Each number is 500 + 40 x the weight over its row's rms, rounded and kept within 0 to 999. Layers, rows and columns count from 0. Numbers have three digits each. The size before them is the row's rms in percent of the matrix's.

# up: layer 9 MLP up, 1024x256, rms 0.116, rows 375-441, columns 128-191
# down: layer 9 MLP down (transposed), 1024x256, rms 0.108, rows 375-441, columns 128-191
# gate: layer 9 MLP gate, 1024x256, rms 0.117, rows 376-441, columns 128-191
up375 106:488484538503472533520515347463518564506489546512487482496446405471467527536457453434514469469533516596490452488534528503453509475508503512548565512529434513460475484514481517441490471525519524
down375 098:487476506544531532542492426484460558570499499455505425429439481509482497486498415505561498568445535492506588530464453522491475462488509512481501451505524439538476536470481549492468585522485486
gate376 105:467523552514585506500499418581465548482472482589511447518548591482518449532541445543474470589476529494487488477498515508489535546535530467553470496490491498526479473540523494529516404456485517
up376 102:472458504542436489552500454513543424554462528534508472425555466505482494482519550554481486534448499459558442444536588557494462570523487570535524505507542492523509447546494483480429562546512524
down376 103:584486534487484498540523461541559474578455526494483492497478455501475433526611526480539458462426528549540463534488463529526562505463564452516548558519464488457388512453493466569475519476569484
gate377 098:431496484463582511505521498479505475473552513556507482478513410492440533532479568463454563433393544532468505507471494478490455535450494592568506492514529511519584459497428469481498479511477478
up377 097:508513529503469480516546504551493440517521486445540465598502540511461544444493506476492542454458479505511460582455489551592494535542548537502495514466525497525493484448543463481570498505470540
down377 093:491550619560512472459459503546492494453466440495572520504441587517501463470425514498505453454457537561523464484448479571481456443524493545486464493463511464483522455518387534550554543492472510
gate378 101:495521505471543542530506582460518481458515510513534504519525475483548469542521470543493499436539585494422486492478490472557503591543557520502506499494478562447505427491562487483491546506472477
up378 100:437534495500444493519470544504503533525472438487549487509477586447506423553541514574480465488499483544492494446524572526562505418538442484546501518527483538466478461535490439495546476492500467
down378 098:508518542483420463501485485635495458493473515518555457523495457556489495502436470478493509528529495512479519524410513534550564499559483490443513464443586471570473485536522474475465516513512494
gate379 096:463463519479537509526527477486498506472520509501485488482536539481525496510490587509519483526479529519510532422548492563492555494456506485457504505504494579545575529452536467471439467543495560
up379 101:514474570505473462415532486470486435438490510556436499504462498468508606535463474521501473456439491508578476449610466493521478503458539462509439457499490568481420545499512442454467522433515543
down379 102:521542516534478542469462539591539467475503530577480554474493531482471510500518454530545470461500504510503447480552479468504445530542484473528446492372465511503517505572464510535558548463531528
gate380 107:519485499513457514532466435513516500520547456467533451476504469557500491495489519549533508504460540482428515521485500510567484554474510393533604445523518482488503473544491507453459488496474519
up380 102:491513573503468506495485441463475494493486420511483437491506448554469561455493499501463502462473537519517483517486449472517455521441468511537512489476466526470478438544540492482505483460518471
down380 102:410564469517523559455499537561525577440482510523520518509514493484532465517514467466548486524417507484503570575525453513467565495552430513408574440508504464472460486512477523502506533470543499
gate381 105:516427489506440503501505520476541497536505602528481476456546535484481445459491431602442521455552527576481444423496503488534498500440450460479566536519492523471486503539528463515527466507456483
up381 107:459536482514483515555481492510489511492574524490505468429456456518469518523480478526481465514454494506471529491538467464500482528519482507510485457516504501496555537536492444508530447479521471
down381 108:494604474505465530500484564506414538517457529497471509474561450542510502463423447457492459512463476495548522467537500484522529594564487538455491546481420497469510602437513474459481507464522554
gate382 107:595538504429480495515509529501581514563541552499467514524460528558529486459489491455494479438472487532481478489545521461532500481489505483477457530465543506546536450485500489517546442567517472
up382 104:531538420488421488583460502537546541513446491522521465538490447515567517484559429529559517459604561525541514507527521526459475453480514533479516462516499499538432484396528479545512516489489479
down382 102:496516550506447439479433483434496480541494542518476487459474511487450516508505498460478456453541416519493478542546505523508521467496520457429477412543458549514569436447503546466576573569525532
gate383 095:439514555553526501477529513453491532495502507478510467514471534446516499505476486521520528435519485510475479504489463516560507528563502480457528398437421510483502517440524465487514471505444507
up383 100:478470575400473500471470515577474520468571447471527487521529456488452554464573560474512500506491461525512381513530520510421547445511470513454505525490535526506515467504469490538439456437460525
down383 100:506468507470537527515441544380543472458518474466466464457472472554587483559495513425524493525487482495489511491563534507465472451534512529509519481538514484499457477489509533448511428502443455
gate384 099:518557511500396457518515495522486457473460474491505511457464539497514497536473495471570472519470562497404586485544442499502450458579480510478478424554435491499587535442506521561548569469555532
up384 099:539457568525448408464528467477520430497548474451510446490510528467471489537503477547534456499451474513474503541504490419560485540473558472452526508530497505499466461515508474511482597465506522
down384 100:520430526549486498486481513429472553518502466472469558507563519488526428501519506397516513527472473496471479484546497525448544499476518552443464477434519430428529525528517490428535518579519512
gate385 101:368537438541482490488554419507523502485502502531465490441463504474465534514485501556457417490538541451530498515580424469433527537445545523501505455501472526492494474449560503521478451498551454
up385 098:488477419484509488556514555472458498526487478507413528557451551522555481486557506431516527494482492570493506496400561496502449574495534439536444523437490496429502483523485515502541546480489492
down385 102:566442463467524452551490555541578553467471532476498453453474497507514454440492559394500501521532570543539585524567451485504480452404513470528506468598591543495515530519527494443517591483459459
gate386 103:461473572505540520450567547472459458445436517551468380505475467532492495480449484523478536537462524539470437511424502491478462433454464515551494483444475502462493523445530490549490482555438476
up386 103:559547548495485448507478491524600480550517475495491473474474461505516456496520435523462544465467485489521556463503551530520429460550438550514518499480480393574516516459467560547522488563510465
down386 105:505458547524505516542552473577481540502459498514505458525507487477490483461516590496520451512501501567514499457547477482537485503363478509502429468467513415495517499554504502464465516395456466
gate387 099:549528537551465436537524477493516536521472540497477500554452568472487478512453501534514497472443505472487528500570485485511454464487489480521430462537580509454554416505465562504436509529531488
up387 100:483488457447525492492564499461466508524514504523466443474499511489538485503517444604488450444512443564453441504530482540453510523479523483468513475450474480401491442510475514554507506536510462
down387 102:518501536420489485520493525477603503554440522503456512487523512478518513465436526555536482519461482528449519474487457496541487429495505502486453449558470467546544528467482538438535485425507509
gate388 100:503509420425512511472462492555575521517473483569469504466482481530548441527518494551540496505472534489492424525563511477456417399529460394550473454526456475512485438559528474548513417455461420
up388 105:542506553538455410495472507492501529493552526540469504546481532477468531474474529509496490460536559564524527561482448477517510490484540544560521390508519558510495545516460491548517501494528522
down388 101:504507495456538484535438551467392514547438523571576550530521503497536492544489514526443545524482503461434440483474538476553537547520414456516509500486504527500481511487452481525459455473434531
gate389 102:514517580473533578444487409400430470481527509535437534559535453462494485511545567482474515515503463505499538558514540536460511447439511466452467474533495454414416472517560449503444490475344493
up389 095:406593430546612480474483502489481523471455496534493540432491479502503494494451522467505484424524562452503447542497513577420498516491432490462526504489467443490493484499508471444449555455479488
down389 100:461484475467598522498529484555500540537461531461519535525481495530538477521613569436440421537503419519554472426552462477407470528504490487487509568467516503567531488551457526515451505489551478
gate390 099:538513535464489552502533502544508506471474469420491539511548497442585519483556499452521529489551459544495468511453498436532448486526480474498496511552487532510530440550503469557508547525535526
up390 096:523490531510476472479519510542515539515464519533483515564551527525511457521505462498492471485565504534399480441526487438496473489479506531470508520423577478477520482427505437532515490515386459
down390 098:535455464504517515411491521516464478447451528484464492443506440503551543466524477519524510525426447495531448528504431575571519530551527526488540483540436559539563573522511531503472523502544523
gate391 095:497459550501506479548574530522466484505474567461441459445517494532504415558574453529532450495447434561549482514582510529463449529488514535426462459514539558480525470492422547549479470441527510
up391 100:553473490537586523496506584540432466524463452517454496512527486429475522482519484501545523478396472511402518546563491499564495503475508514450480530545469504520457519459537452503533424448455515
down391 094:491511560481519517581448536465520515534499437485457443421469524503464574566545536422506481536566442481494472444486444626497515465508473493524559453518486515536485583505528497544555488546501589
gate392 090:440553507481519531520536508493482467441489555505439463536507516544422539465494415464459537547517382532463415476476508486471558467473447486487435455625391515449550461540558505460481503557558526
up392 099:490492532482467516513525493400559523449514498435501468524529503523480485510534501483528507526555448517406523530509488541380495470545567506482489489485471476552506451486449550516466425525444494
down392 099:539486526552450455453468483541487477537532532482503539584539479524556498552447485484469523522525433502542429450566514527469452443512528458499466494466471500509522560471552447451515445470570507
gate393 097:507581446514505566467517422522536562482456575454574538446534490484419581529476480494511499504459515535428526417493523511494483554458489480518509531514521450451503449473431523510519501463402459
up393 093:465536526561455489501484473447478609474555524449519467469485515516503487503572472486475521447510502445460503535457493431562550580506480480558529469468505538475468466506506536419487486503456484
down393 101:502460518530421511498504456432542418520516572563506498470468517462540521576532477460500524497499504504526502591551495518442482542509532520514502515444485517532418501441540454488576508506510509
gate394 095:485529560494532498508456534531504480508486476422503551530484514425510515574510516515491514421579490503496485544486542462485522520483457565441568496534466454507539490437516491476590534519530473
up394 100:443446482563465550517397416460452512564494509527549570556426483508520546471455496501527491480435459551537527499451547492463463469552527498479496447431527537527469481485486536525505485471495499
down394 100:476485522517517542509512551489543484530580508492510531570480417483534509438520475477509512479518487495448493452496499500512474486436508551509464465512563482554451411503516514484530520474525496
gate395 102:510483483448405520502481525520510472468416439483522492461576485521570498487580527503447522553565491513551549536547523521459462515454496473498502499551485474527487480514503496531538523506449434
up395 102:434430494542509491520523435569459438541541438504584495462492447529513514545471510482545509480481544493472506481519486484582493496535477477495560552499533549487550475451460496509447512556486564
down395 103:443483455489480530568572479489472535563490531448535506482509499532473540466465453493602516548495501503479487478468478482490510522550490510467501518460483614422468471536540479504443503544488540
gate396 099:484492458447523504471512483514532449522561507497501551543518511498531530546484489483522526488490472503485512432501579533433488517469485524448501555513481446547539466530536472486459488510478482
up396 096:475493453488468482490533515534466483443525520486541501511455456478555521520368487518459406477522501460506466501530544524456517481463469535449493491481517441479475470585507486458382507563580473
down396 100:517544497539459505569443513472504405564495612540507486554489425509565516494491478468498430540505537517486418536492530538518484446527490439532486530548461440502518496541487526503472532476425553
gate397 093:519521441539533533477512462463539501461520419501506463478520509482476440521599550478525464522474461499500525528498445517566460469490494488551558461520497460449540494505538472499508489502474552
up397 098:513511512531502482550443494486558410464552442493444570508531478511476514456517574530525533418499435532456511495549541546407554501540462479569474542463531552455519531467503502527472435507465520
down397 098:533542473533505468454570528460410546560423486513548488519539486543469457537503560469548446434413506402494499496457481532502427433562492572478524512502500486498537495414485467529470498483544430
gate398 103:533467442558544453547441543515401477494499549442450566536559498468512525505506565480484517553495503508469517423466584496553478465471471518466491444471573470454428469447517516457481484521578495
up398 101:458557448432460508449456515490494423463465488460543501559485523595526526585461496445570442514555502506557557426505517510510480454440553562515393482565560478460513511480429476506482456451545435
down398 101:509507496455552466463447535497507437541487501551575531580475528525510495490524522529552494526501525459509457452557569558444551524469473499500539484558467505519606583490486475483443447440479471
gate399 095:489509492608558490503494501472510518463492497578566564459508459547529435566490476474509517493501519467488554505555395493492617481496457463482494517529451507480561507541554543521455475528513544
up399 098:464467499425465464552563520484465500529486416529544527559528508578456435473501457493525495576537533382521476497464497547539492534481516539483450472450479458477459515465395496560517474486494547
down399 099:494527510539498410518534539592562572515503544475543497526471507462546529503491447531458537497448443514539509461539523580508541475465448517520426494516549434533517442517511497518527510469499552
gate400 093:469498547504540468476460479460475511446471450435473499524524560458499525460468501556529426570459482502524492554583415536537512507415465469523470526459498465499531479518547491498513526538550501
up400 091:486465466589498500532499469543478513513402418525505580446467491524503501531468496505451495456424562417466458515504488462499486521520420533472450535474459459514448534534467448526530504513578463
down400 090:462500423537475568495486530533587561491483482499498457434435479500485449557505584496554524547465506519518558554484406478480506439504484515511522538500520561504547446524444494461482467533476500
gate401 103:499444526469493537439415542525515459509496476499515561436507449522527532521440568464513513511496490506548481484438510409492485505442528490456477463456488534486526397542558501457505476511464518
up401 099:577503534521474457378506480514522493439549495539575465570557408549471545529482533436515466498516482535493507580537527419458548456511505426516448570531520518561575489513538560541472450546500587
down401 100:482521488412570554570464517522536552478516527550514482517449537501548507578497470434523521487543531460537420565456420447536495541584483469457481509469534488445592469521442475467444530494490513
gate402 099:520449563538548522525446553546509454529446502488502434479503534481518493544525435456467544497507527501466488583496504516495468469465498501492428466538538481539464487520576508566470459429497396
up402 101:497509501482500530473530548491516492534469503522566508493438498577504532529486474563500440579461473461560446507483477453449532490486491550487549462507555483529537541479478558497449525552626559
down402 103:458438531541527514499498516568464571556391526509484533481510480499535532497526523560595481511530538514518511513463527537499551473524502441457413496526545506467492534432524496536534465432503491
gate403 097:508538437459510505531511482464475467454518516562445469518536580453502497404519488457483540485479515474422509534579499513528525533486526422460519465553539481518515554475495502521459485575437471
up403 102:512496530580504518575432439586500570529459434472502475528555502579514501522508588511518485499510578481521481499534491441497509558505482532464550539481576541473489487491496477537515451468572478
down403 099:503451501529521531463487517476466533586537517472508500478509423499477524514481549521524550483579453470488500515502561516474504581532540520463536471519464562480474522433467469425510492520501455
gate404 101:587503506460482417455485502459521461467462520439475503446462421468485444469522559517514491516444538552527406570528498475404581382555460480436530504467524564546455411486544537528532428544476499
up404 093:512474582531481518547503463577482549554469512573547456499509489559521488485515508523541565531563535557564530487400496547522510491463525472575507557495467475483465532478546535491511537567422544
down404 099:500475545464522462479498467480510476469543476490489463488556497508533504484543436497489488470425504502471463497530530516500489473539567492454567532539481456458585478532542519568488530491524488
gate405 102:553483537530538533420473499591450479478453534431466515544495419528401426505489552510499462502526568532502545507488478568516568584447521497504468490482468507539498557517521514396555543505520483
up405 102:560555483498488569453501493428496514495462512557526426460478490629531525469531474470496491562466517502478443501514540467492491525432476436543464438567535468487511486472527531549535522488499463
down405 091:482441526526487520449510439472520535460521428557479471450545491538501526587463534469406416516550525527524518560472517547460572530473482527504500405487408566479456480394437540538499494502487574
gate406 096:527481483528507591444539509527468410486399448502516566494511501570544484505575474515520471498497419478491507510523513592573477499448538532520535485505454440510562476535496597447510484503572415
up406 104:505581478575459527451472442481501517519491522476521593461495556451469498548469506465519492469464569503498569507515495431552503485495523504543481528451487494498548620534460492577501549521507427
down406 097:533515487479522511549459516464463462490475544494572569563446496561522506442429494468489490416499428538455509475517560422513583505513472471505489481544511483486504495593499494505490473522480574
gate407 095:480434509517465456505546521524521519492422527497541493439561541523451562521520540487467491522508532419478586545484434521539411457603531433541459518482545552424531550459571480473565442586458512
up407 092:491412470578469498470449470472476487565443510487493478482462482541506495558407497545452470485591499433460447494558454445447492485446522584533530470488600458513486499498487445521446540446483513
down407 093:466462544479531499547538511548502461494598520506498532527498501431465510457395474511459416418497448506403564523524566499468591528495530514438526541454467515442490510419486538456493442448567510
gate408 093:478497499514512487492409514492547573502546601519478517444465541491588511605445532446526502522514489456492506586469488494526514558468501532499490541483546516461514505539516550454525496585457478
up408 098:553490486525502481535518581456429492492501457582451461512490498461575452469521573544496478488544523438494526379459433480550493494474497533550487480505493568553538492466533530464389499547530473
down408 095:431516451480494499469464460538487523464389514519479539540495530429534428514551490544482494516530583439502488572465494457536456513449451433548471534471608505509503493499529505545470527501519488
gate409 094:503459478436482472494451505552463495456517517476557531514467516571469505498507486488461418499495582473487524490461518469602583513458399565575481517552454473470550515461462488539456522528485478
up409 098:466492528485566491492448579517487528463518484491495518586504496476481468482498499543491515458518453536495442513438547551495480504453560536540592530495509431501503411504493484495502396432466416
down409 098:576503514496549477580590452463472520500580509443437483515437527480640516511455518446520501502521472474479493559464510541496451488571505584500482505449476481498492458477533558529547470510561489
gate410 100:516503489465526507503544488436547520502538431499545530519504523543503577462567582511458540516508490460544557458521450533491443536523553492397444446479457514506429485466461547521492449509570471
up410 104:608516450517453447609483475514552451466487477407540477424468498523475592495534478572454424499514566542494478492554455432477513534525480525527483535451548435563461519515538510541491492524548498
down410 106:559533524527547471523557417495430565477543492447564478495512489453543547537470485516444429534508532541446503536459474495610514466470535538506502455530501547509454454501457515520491581500522527
gate411 106:517451473518472553480472497419415508502453474472504526490466495559521548467475550456501452527462508498478510481507487530519520507533454477483535535449577540472486536466455446499434480441492511
up411 108:448537466551475504475503556520559557540533532493449594506497539453516539532567509562535502462473437486438493534526557549525517472501473494526447475476492509516505460584509440484562482425572499
down411 110:522466485529427568494501471449488578461448511527487471529421486533522514519440529492472473437482488520478427501532509470574501473498528471464490521447544451496478470560427495462488509503502515
gate412 100:526478494459509503474467496517438550479435492535478488490537578506548574489437437458507591531523492492548503508485461564482501496537486565525525498486505502510496522419533523469379433532436490
up412 095:530488454420522528501499488441460560516570502521441520490548561467412508487604540539514542580467415507547540503599548572470467537567533514493507493430531477544473566450497464554521559464397508
down412 098:481579504554457527506497514496531475499450572539489502554463480578443521494508488491515543483568485410569552463516411461569497541431505587433401544509463531541523501417493469476522465467517436
gate413 102:509467424569448450507435512505500522390524507389462549545507534514490470570501464495433495558496498568451504514526518453456488494484522478542434449522478488476484505488521482461469558475501587
up413 105:560462441551516446456464487582510493590510452498499444501578540522503486458480439490450514474519468505561486555478473509380554517512402432475501498515490500546443486528496493460534497478538526
down413 098:442549453478486507502459491433505509501537546484514454468562456508537447513477466553500468476516448486536529470505510447495489434462504477508515502555489505543488533481488408551526440476511503
gate414 102:517474491468492532574466482484475437487491495425483503531500465486553391482502450549538474475534550553533533515524484486533477552512512530503538475523480520512456540514533446440472505531500456
up414 101:474521505437523431533531537498561532475518469560481525417593466506483537570498547511504490490461474482466536444460438516525412494525530446494473500537494465513466481440504518578540473475442478
down414 101:517557494503566500481502504487509535498484493529507523542470437505440568552458495532531497477487503460505458501531522449496556497464430509485453516536464479504493469543491486456525441480529477
gate415 105:555481531525441533594557514542439548523473514473470524550565393473492522445497463440482505436475560578479533436531492564553468492521520484459457522498523493499538523514448403521511541523426570
up415 101:545514515524476492551454546457478459487486495515478486555479574521462473518473516509462543560480525483492465439599577463542494552491480538566487526480425533498480480477476521561478510504515540
down415 106:494508423547469574549547498531423529476505509501499502554542477515496509437497509491452493478509521475505538564539523456578537541478504590498508482490526458425493506461445497531505523547503460
gate416 096:517514443562506519521492441536497474465551453497526430511535432525459408470538510509507575463508413519543495435479490523570481570507546514449536428559493510506478484494466474403465456522461598
up416 093:517480472425512488488462547503567441428465532466490566475575505477493516465518543449443524444519482516470582423500551514512479469536427558559505510507468522454437516479499540538482492552510510
down416 101:562464539554467496591474523524553512467523545518485429554537471511475533526555471497532555449486527457447466567473550502494528477467506489441457518471524576502591502531495543451522420545518551
gate417 104:488492546445509532483480537588517475497500495450524501467463519485531461427451475468469479475479501504534569488531516483457544463518545514507476487481517574550558535573533507521575473536556534
up417 098:493415425510448545525547499492403472516444473463439538508512467472453487458421486476460508470415550491534481484524488499492453568460506507559550498437463528522498482509466469460441477480462546
down417 099:540484457473442529526498505561501455550562567464539531545581529420508453496503485450500441488506488411494480518499481477547520487495536504501543511485503525505462543543536511481515454458450527
gate418 102:586487571477518539409471472475529477523469539424492549522476518486544478562560426457524516449494571498484425454452506469423456569492544474422385462478469591557529495480482470591503536547488487
up418 108:549498517477468426447573500501555409584525487477535384438430528503542487447481474497563552507557495521570465498523512467490553478490539462526450520466450541479478556567490448566434480480490528
down418 103:529452547485532544465496534538559477552441446427554511476519542484487517512519518468466479527531522501539499489513397482517511559522565518480559436526519431500505416564518515502482491602436464
gate419 102:524534468560505461509531481546502530477597421462406571522505550511515512508492426488482541405483506540473462485523553557549526523544469440542477467577507521512442422532421440547415444548500470
up419 101:501457504510544488493541505448448517547492447548473523542530494546554473518414507492486483417517483533479539459489507538462474534507524493519472533459512484481499419478556467520507439482507503
down419 101:455458560468504526534476511547531512495605471487485504482518530538502509558553502488568541459510510457468535519545524464454450521369570506474493520583482469442534450550540573493470538479510449
gate420 102:486505560448573531505480461492536525483429487500543517511486546485444505472471527471518467459486526481514549562462565506473477509554494537453514443493489521493503513445499514521492549476550464
up420 097:494489459510446534526405515483456568573515528478559518540465510476479484480467439470497458459465431555548419542550548474492490521495487477536450516499423553436511472451558522496514547567492471
down420 101:559454556482567409426537438517599527506507468452509521437524482529462458467505511483500504523471483471463527548437502434438507538517486500605519487517479499483438525522463558505475510454514495
gate421 099:517527443464472521481487477421525502523570453434472419459514526519529537450497555449451504463454479511519454476469498517519554522559473581501441499403627528446479483537461446468473474497501467
up421 104:464493494529483593570485518498505507558467499592566503512450538494495563512525593534528538452543452517547435421550523492482555527515486485547509471488474487500470550489512492508468529518522485
down421 103:501544535553503462435537573527492476553542495489484521441395544539491518502466470467435508449539517456524511451415486535502465547495423540507473528464490508486507438563519562518497535406473503
gate422 103:461453512461562532461551504563515408510448514516530497489543508508532482494455530534530506545499520451551427492523475527524494461530448435478505576481510633457527548425503512540505506526455382
up422 102:494466483437479482519547506474407510511552516473505480522486469577512507549482429437459502512514534434448555474482490493502497509482513506534616508506565547495541522501456447485572498482490520
down422 105:477549476509441484466531521515498532503479529489534552556479509524488483560509497493433526522474518537512473453508494476511466468484485544552509466545469531450513436563467548527520521507404561
gate423 105:533475453525526422488468462516595523530481514507489522553510494495501564543531484505458489507474506524509498467516477461473514441526506552517588522532494517539561455600536502513507456451525506
up423 099:501461531519478560463563584558509509504440473552520534609482493380502478498508535498564570475475438493503547517541494500461486490506506468488550519459409521485458603513527475451484583528511536
down423 099:522439464512471587444477510515518511470472479524517483530526474490561567453489464453542530453522493503525555542518509450415431490448460518495573454504516516437502502540597486461515404535540533
gate424 101:475552467582544564491562467531433516487528531467555473539445536458469477426485570494528506532496518474491425502429541557471439552465489473558555555528436474551535577514504503585504526520537573
up424 101:416503521528461503529497546491478551548474523412478481409518449457542538495547537521480472476453387508486466489486528602583413487550519491513509576528383534526579546495465464484451538520495520
down424 097:443491520526435537543471566446525438424491534516509494493468501505481514425514531488470465512507499543503471418499518460479557545586501507467442546490420504519517512513520530438508434508532547
gate425 102:505502464489526506538438489545524454470417525495515482497529489569528452458482508469484558427540486575492504480522505475524426508493485461492547571481556476535613499474498451532473533493447529
up425 100:481554515508542549510477572470547491507464443544536487504499497442491463534463527478508508465503559574586495511471491463543490454518482470520480485493540551454449506516486471520497481493493418
down425 095:537538537460557448550539556516501551561507492453577475453497527493490487465465529524604495502538489485526474485554495463560535520564421509499491505599441519500612439538509489433503450491440521
gate426 104:490535473573461453512563480480504494489489404545509501471511471589501529510519507482475494502481490544545528495550469504510436499510481553491540525458494505530466484542492504479508521519566512
up426 098:582492472436508545554460496510496498546574576531497541517546519527581523579522506472507520537513549442514433549495537513544562447467449478456507539461468517453463536533548526526494468422560528
down426 099:538594485510572444440508489428508466465518513514515567511431471505544482506505561455520517614469530492519562488571467462522500467447512415488527497520498538496540472566536440539483495501509521
gate427 112:502433497522461467449496557571502470516524559508528536468399523450529519509458495518476525580558489524511495467568518557485440534491479512455426478462550565464460537520522443509551484473544498
up427 105:544549445485515490531467522468482540535462562509515505512471544480478478404546460535497469462487564534554520461530460504509614530474493537446566515524518501523474421564498392534552482536515535
down427 104:475525466557486529470449519515429503556534526482539476507539424566524491459486526494472537541493449501483538486492551472481469534462450484493537482562437505532488472491501491473525437518505493
gate428 103:456495436458557522456483497519449566536512489510501552483498504560496448462493456466419458527508474496517555578518445480482496477558501549466560499528546509483509466452498481565479457527486496
up428 107:422497501501488516502479453476523499570491503530494443539472522519537489489473471468473497535481523522542503613457473441516451514473432576506436526499457560490463456508431518492520468545492469
down428 105:486514526522527528496504483532484486509494512442442504501558496429501491533575532477499476543535529495548523513563476497495454489492495453534466539506459444547472475475495547502519431454504530
gate429 102:558512470425465535543439521554480479517465545581424524517513515567522478492458433459554535559485545520468459515523468510472460485431523578542575461490432423527493531520480549497518442525503504
up429 104:589567499519481447497572429485570477483511505549486494497495553517487510517420486488504525556486461500576583490484412491476528495483497586530515553450544526452454531502501490479491475452474552
down429 102:524486573487573535517410505558456525541423503532578466493470525471510480391473527493516529458560506456489511499497542480473521525477516529491509498440486410461516461473549543483570482482499539
gate430 102:441535514484491542567565487496446525450455527529510527440481564457563510416469530461467552493530455556516480518518540477438483440498479406455497570544437621565484516438525457451408488537431523
up430 106:528472546464518478598452520563589566508490424543471490549478458519498549555564532493494455522479469521456481442477401496483551517520476514477478494479490501501425444574461546482537464506498429
down430 109:493529434453509442503502554539509497488506452415443484518524418485493522607542565414452511516516455466523437523551514518529493514524516497494491537474558515416488516582484499489573561559541417
gate431 095:471494462456477592440499455483507474594512527407464499525550520541566529499535541558460487529468469516478506515518473425499472495502483517490579516431593512528513473506504464477563543549406529
up431 100:478465497516552565493533564541495465526446515491507446485480508459523545498458410507493446523524462496504484435452570497492488464485536511574565505493557428520495471518592471475489532527506487
down431 099:487477542521509566525479472477537503536539558543530545558500522461441451474552481477457502517553504472538497495530415418455537460534556478489432558541500517487524522589494531475538459503439433
gate432 102:544511515559428551530462504516532491567511538449528545532526449464524517573512443480526573449439479509558542543443487545485456507516446470510544570532515463475559439503452554516534477466502523
up432 102:472508434506491503422522523500540540469508407527465541497455537576486571454571523554537426436543518464483467449431432543485490502490497509499492529532480489530499581574510504427516499458572496
down432 094:519501483504581484471497481530569479529440469603460473459537461452467505518525483497531474491529495502464522502527567522496438528522442436478520441460481541584434509576431472553431511506580485
gate433 097:453520549502438453458509526500508521491530556514474534534558443520544520512515535539509536518463498479488484487456494357483464452478447475485484525479480508553476507472512560423491567498464511
up433 099:486504447541478497576500583420505503546531573531546506513526498505591588496445497425480548545497472509567516488535424461535588479503531519515498473409518476488505482521588506529515521569465497
down433 101:484456486522481542511512485441476494480518470536409490571471544456552480473490443500508445538507534488549463565542428488555546494491596451535525539515467538545568430531465435454528443566545418
gate434 098:497450512498538545424489530422423528472477533526452580538527429404530478497527491553488463515484594505511481508531480496547456489467563431518452461430558522530431511520513451506480472498488479
up434 100:504540513492517442474515479491531527532478444528512424425413507480419511459477485504570514448501474547527543418518434542519519515476500480506525450479465534502552552550511539527535454525437490
down434 104:479479444445552481532487500506515469462506496459497474521474537452445489475535452488551509537444503578482502480449464536517488448460497480523462416494561510522520483552500467488397481556535546
gate435 103:534437462496521526526509460447517405498520453541520497457416495454547455478552491446468531514529468440534540518504560547520516471488551542479511488437512455554477469536519474451530555500534518
up435 100:544533542549486527521570581499522431547520431480444413566473537506513453416528502555499516492505518522462555533480421548528526467473506487524473492454521452548505502468548489497489399520516416
down435 103:535559514474526504425561483516518497537558449521442421438545518497492452504500460524523377460430481586499579598505479451465501515493518497468577459487547527561520498507539582526466529458556444
gate436 096:533529550504513491484479512495475496468495482461516435496470474499514472455529569479539505536500568463478445465544538550521514474526492544533514499446496498570426492521555479535471558462449529
up436 101:617460453450453487514503451455566503626445482482474469468437566502471488510569470472510540515497610504574483496505525526524496580443488428477478541464411510477531466488509442538520503559529505
down436 104:487492505455497432531499481524503405493484505503463515539520576520497480529487480568585469500468553440518518482417482530559537456439479504523441546584459491470578537542523462551422421549522526
gate437 100:510524483515593451499461478559503509566526524521441513521539490455489481439482439465483559493552471516510503485522540509566493517517501516454503543486484563464460484527543497563481487519461563
up437 098:559522545459494437482497424522582473444534535452501489553482454577599493444496417511499488524407492527526578521471530477482507479486492512566554454625486448459450475504467444491549490507500535
down437 101:501496495482508496553494497548457461501457454500506530520512478484492497458472516434480551532531462601443505505454464586500517415488460407520533449493494534552436486539451457520448403474467610
gate438 101:539491483452524433528569519487528549505514506502515515449500475501518481545497451464425531492519549501486515493445489570435485585460497539535592491514474526469525477545491521464496449466509505
up438 096:510499588470497513407469511417499553454548503460534541510474497509507396506538467530565477530433482564473506496486429513498469505495486525533485463509538540494525536465525508558568426522458491
down438 099:603512489574587510519549442564485515548446544525501512518448508471436503522540514490456516501453597465493534416480450483517515514486444480508484488574500514522504513508507590526450506517497410
gate439 097:458506505487448511489484494498511568520500518521504520470479573422477494474515513435426456508544563475544478430506495517440449498439465533513500444557530558453478517525501434473539462542518535
up439 095:450462532501522469502451535523513515473465572535490458540469483461484512471602575466459502524538538496487523484520512525497445499475447483507495427517475523539464473556470586471467509503451480
down439 098:472408457546491495498506537584484541505479528548538508514519499427526489534497466492503475534527550486467493509419513463572506516505459601463491465512496505506490528499534578469511534515472566
gate440 104:513515479492519493487480496510513415474509502525462548589493467523467478411515534443528565539467433512452485579534498500542473505520493522449430394457512541514560472512433399466547513497508588
up440 099:513482470508492539554571512550502537502470421484509474398539592423480492554516492467462469423504458490496480514482466489496480496515555531530460447464548511444510577548522545479517469477553507
down440 103:469490557509518509449535558485463452521408497495395515519532448600523472504572445416533518560456488428500556503572482479494473461504510417526531487424476554564521522450399414502538484499538468
gate441 100:571549557502435479575501472572551472533505495485503437491465450508483536546449523502516556492556505490612479549486522506419480552560405467516517465532532574532458471557496559509524444505514506
up441 108:508539536545499438547495566580576491534521539486433490493566534499541503546461495493460536439604481502511486579520466511561416458495541567509442555494573464449566469497464470465495500521499497
down441 103:523456533505475493541549558534532547550542535467484478479462506473467487515492543553504544534487530518519476475533570422500531505502520545485471518486497500512540563470468530473515540468512536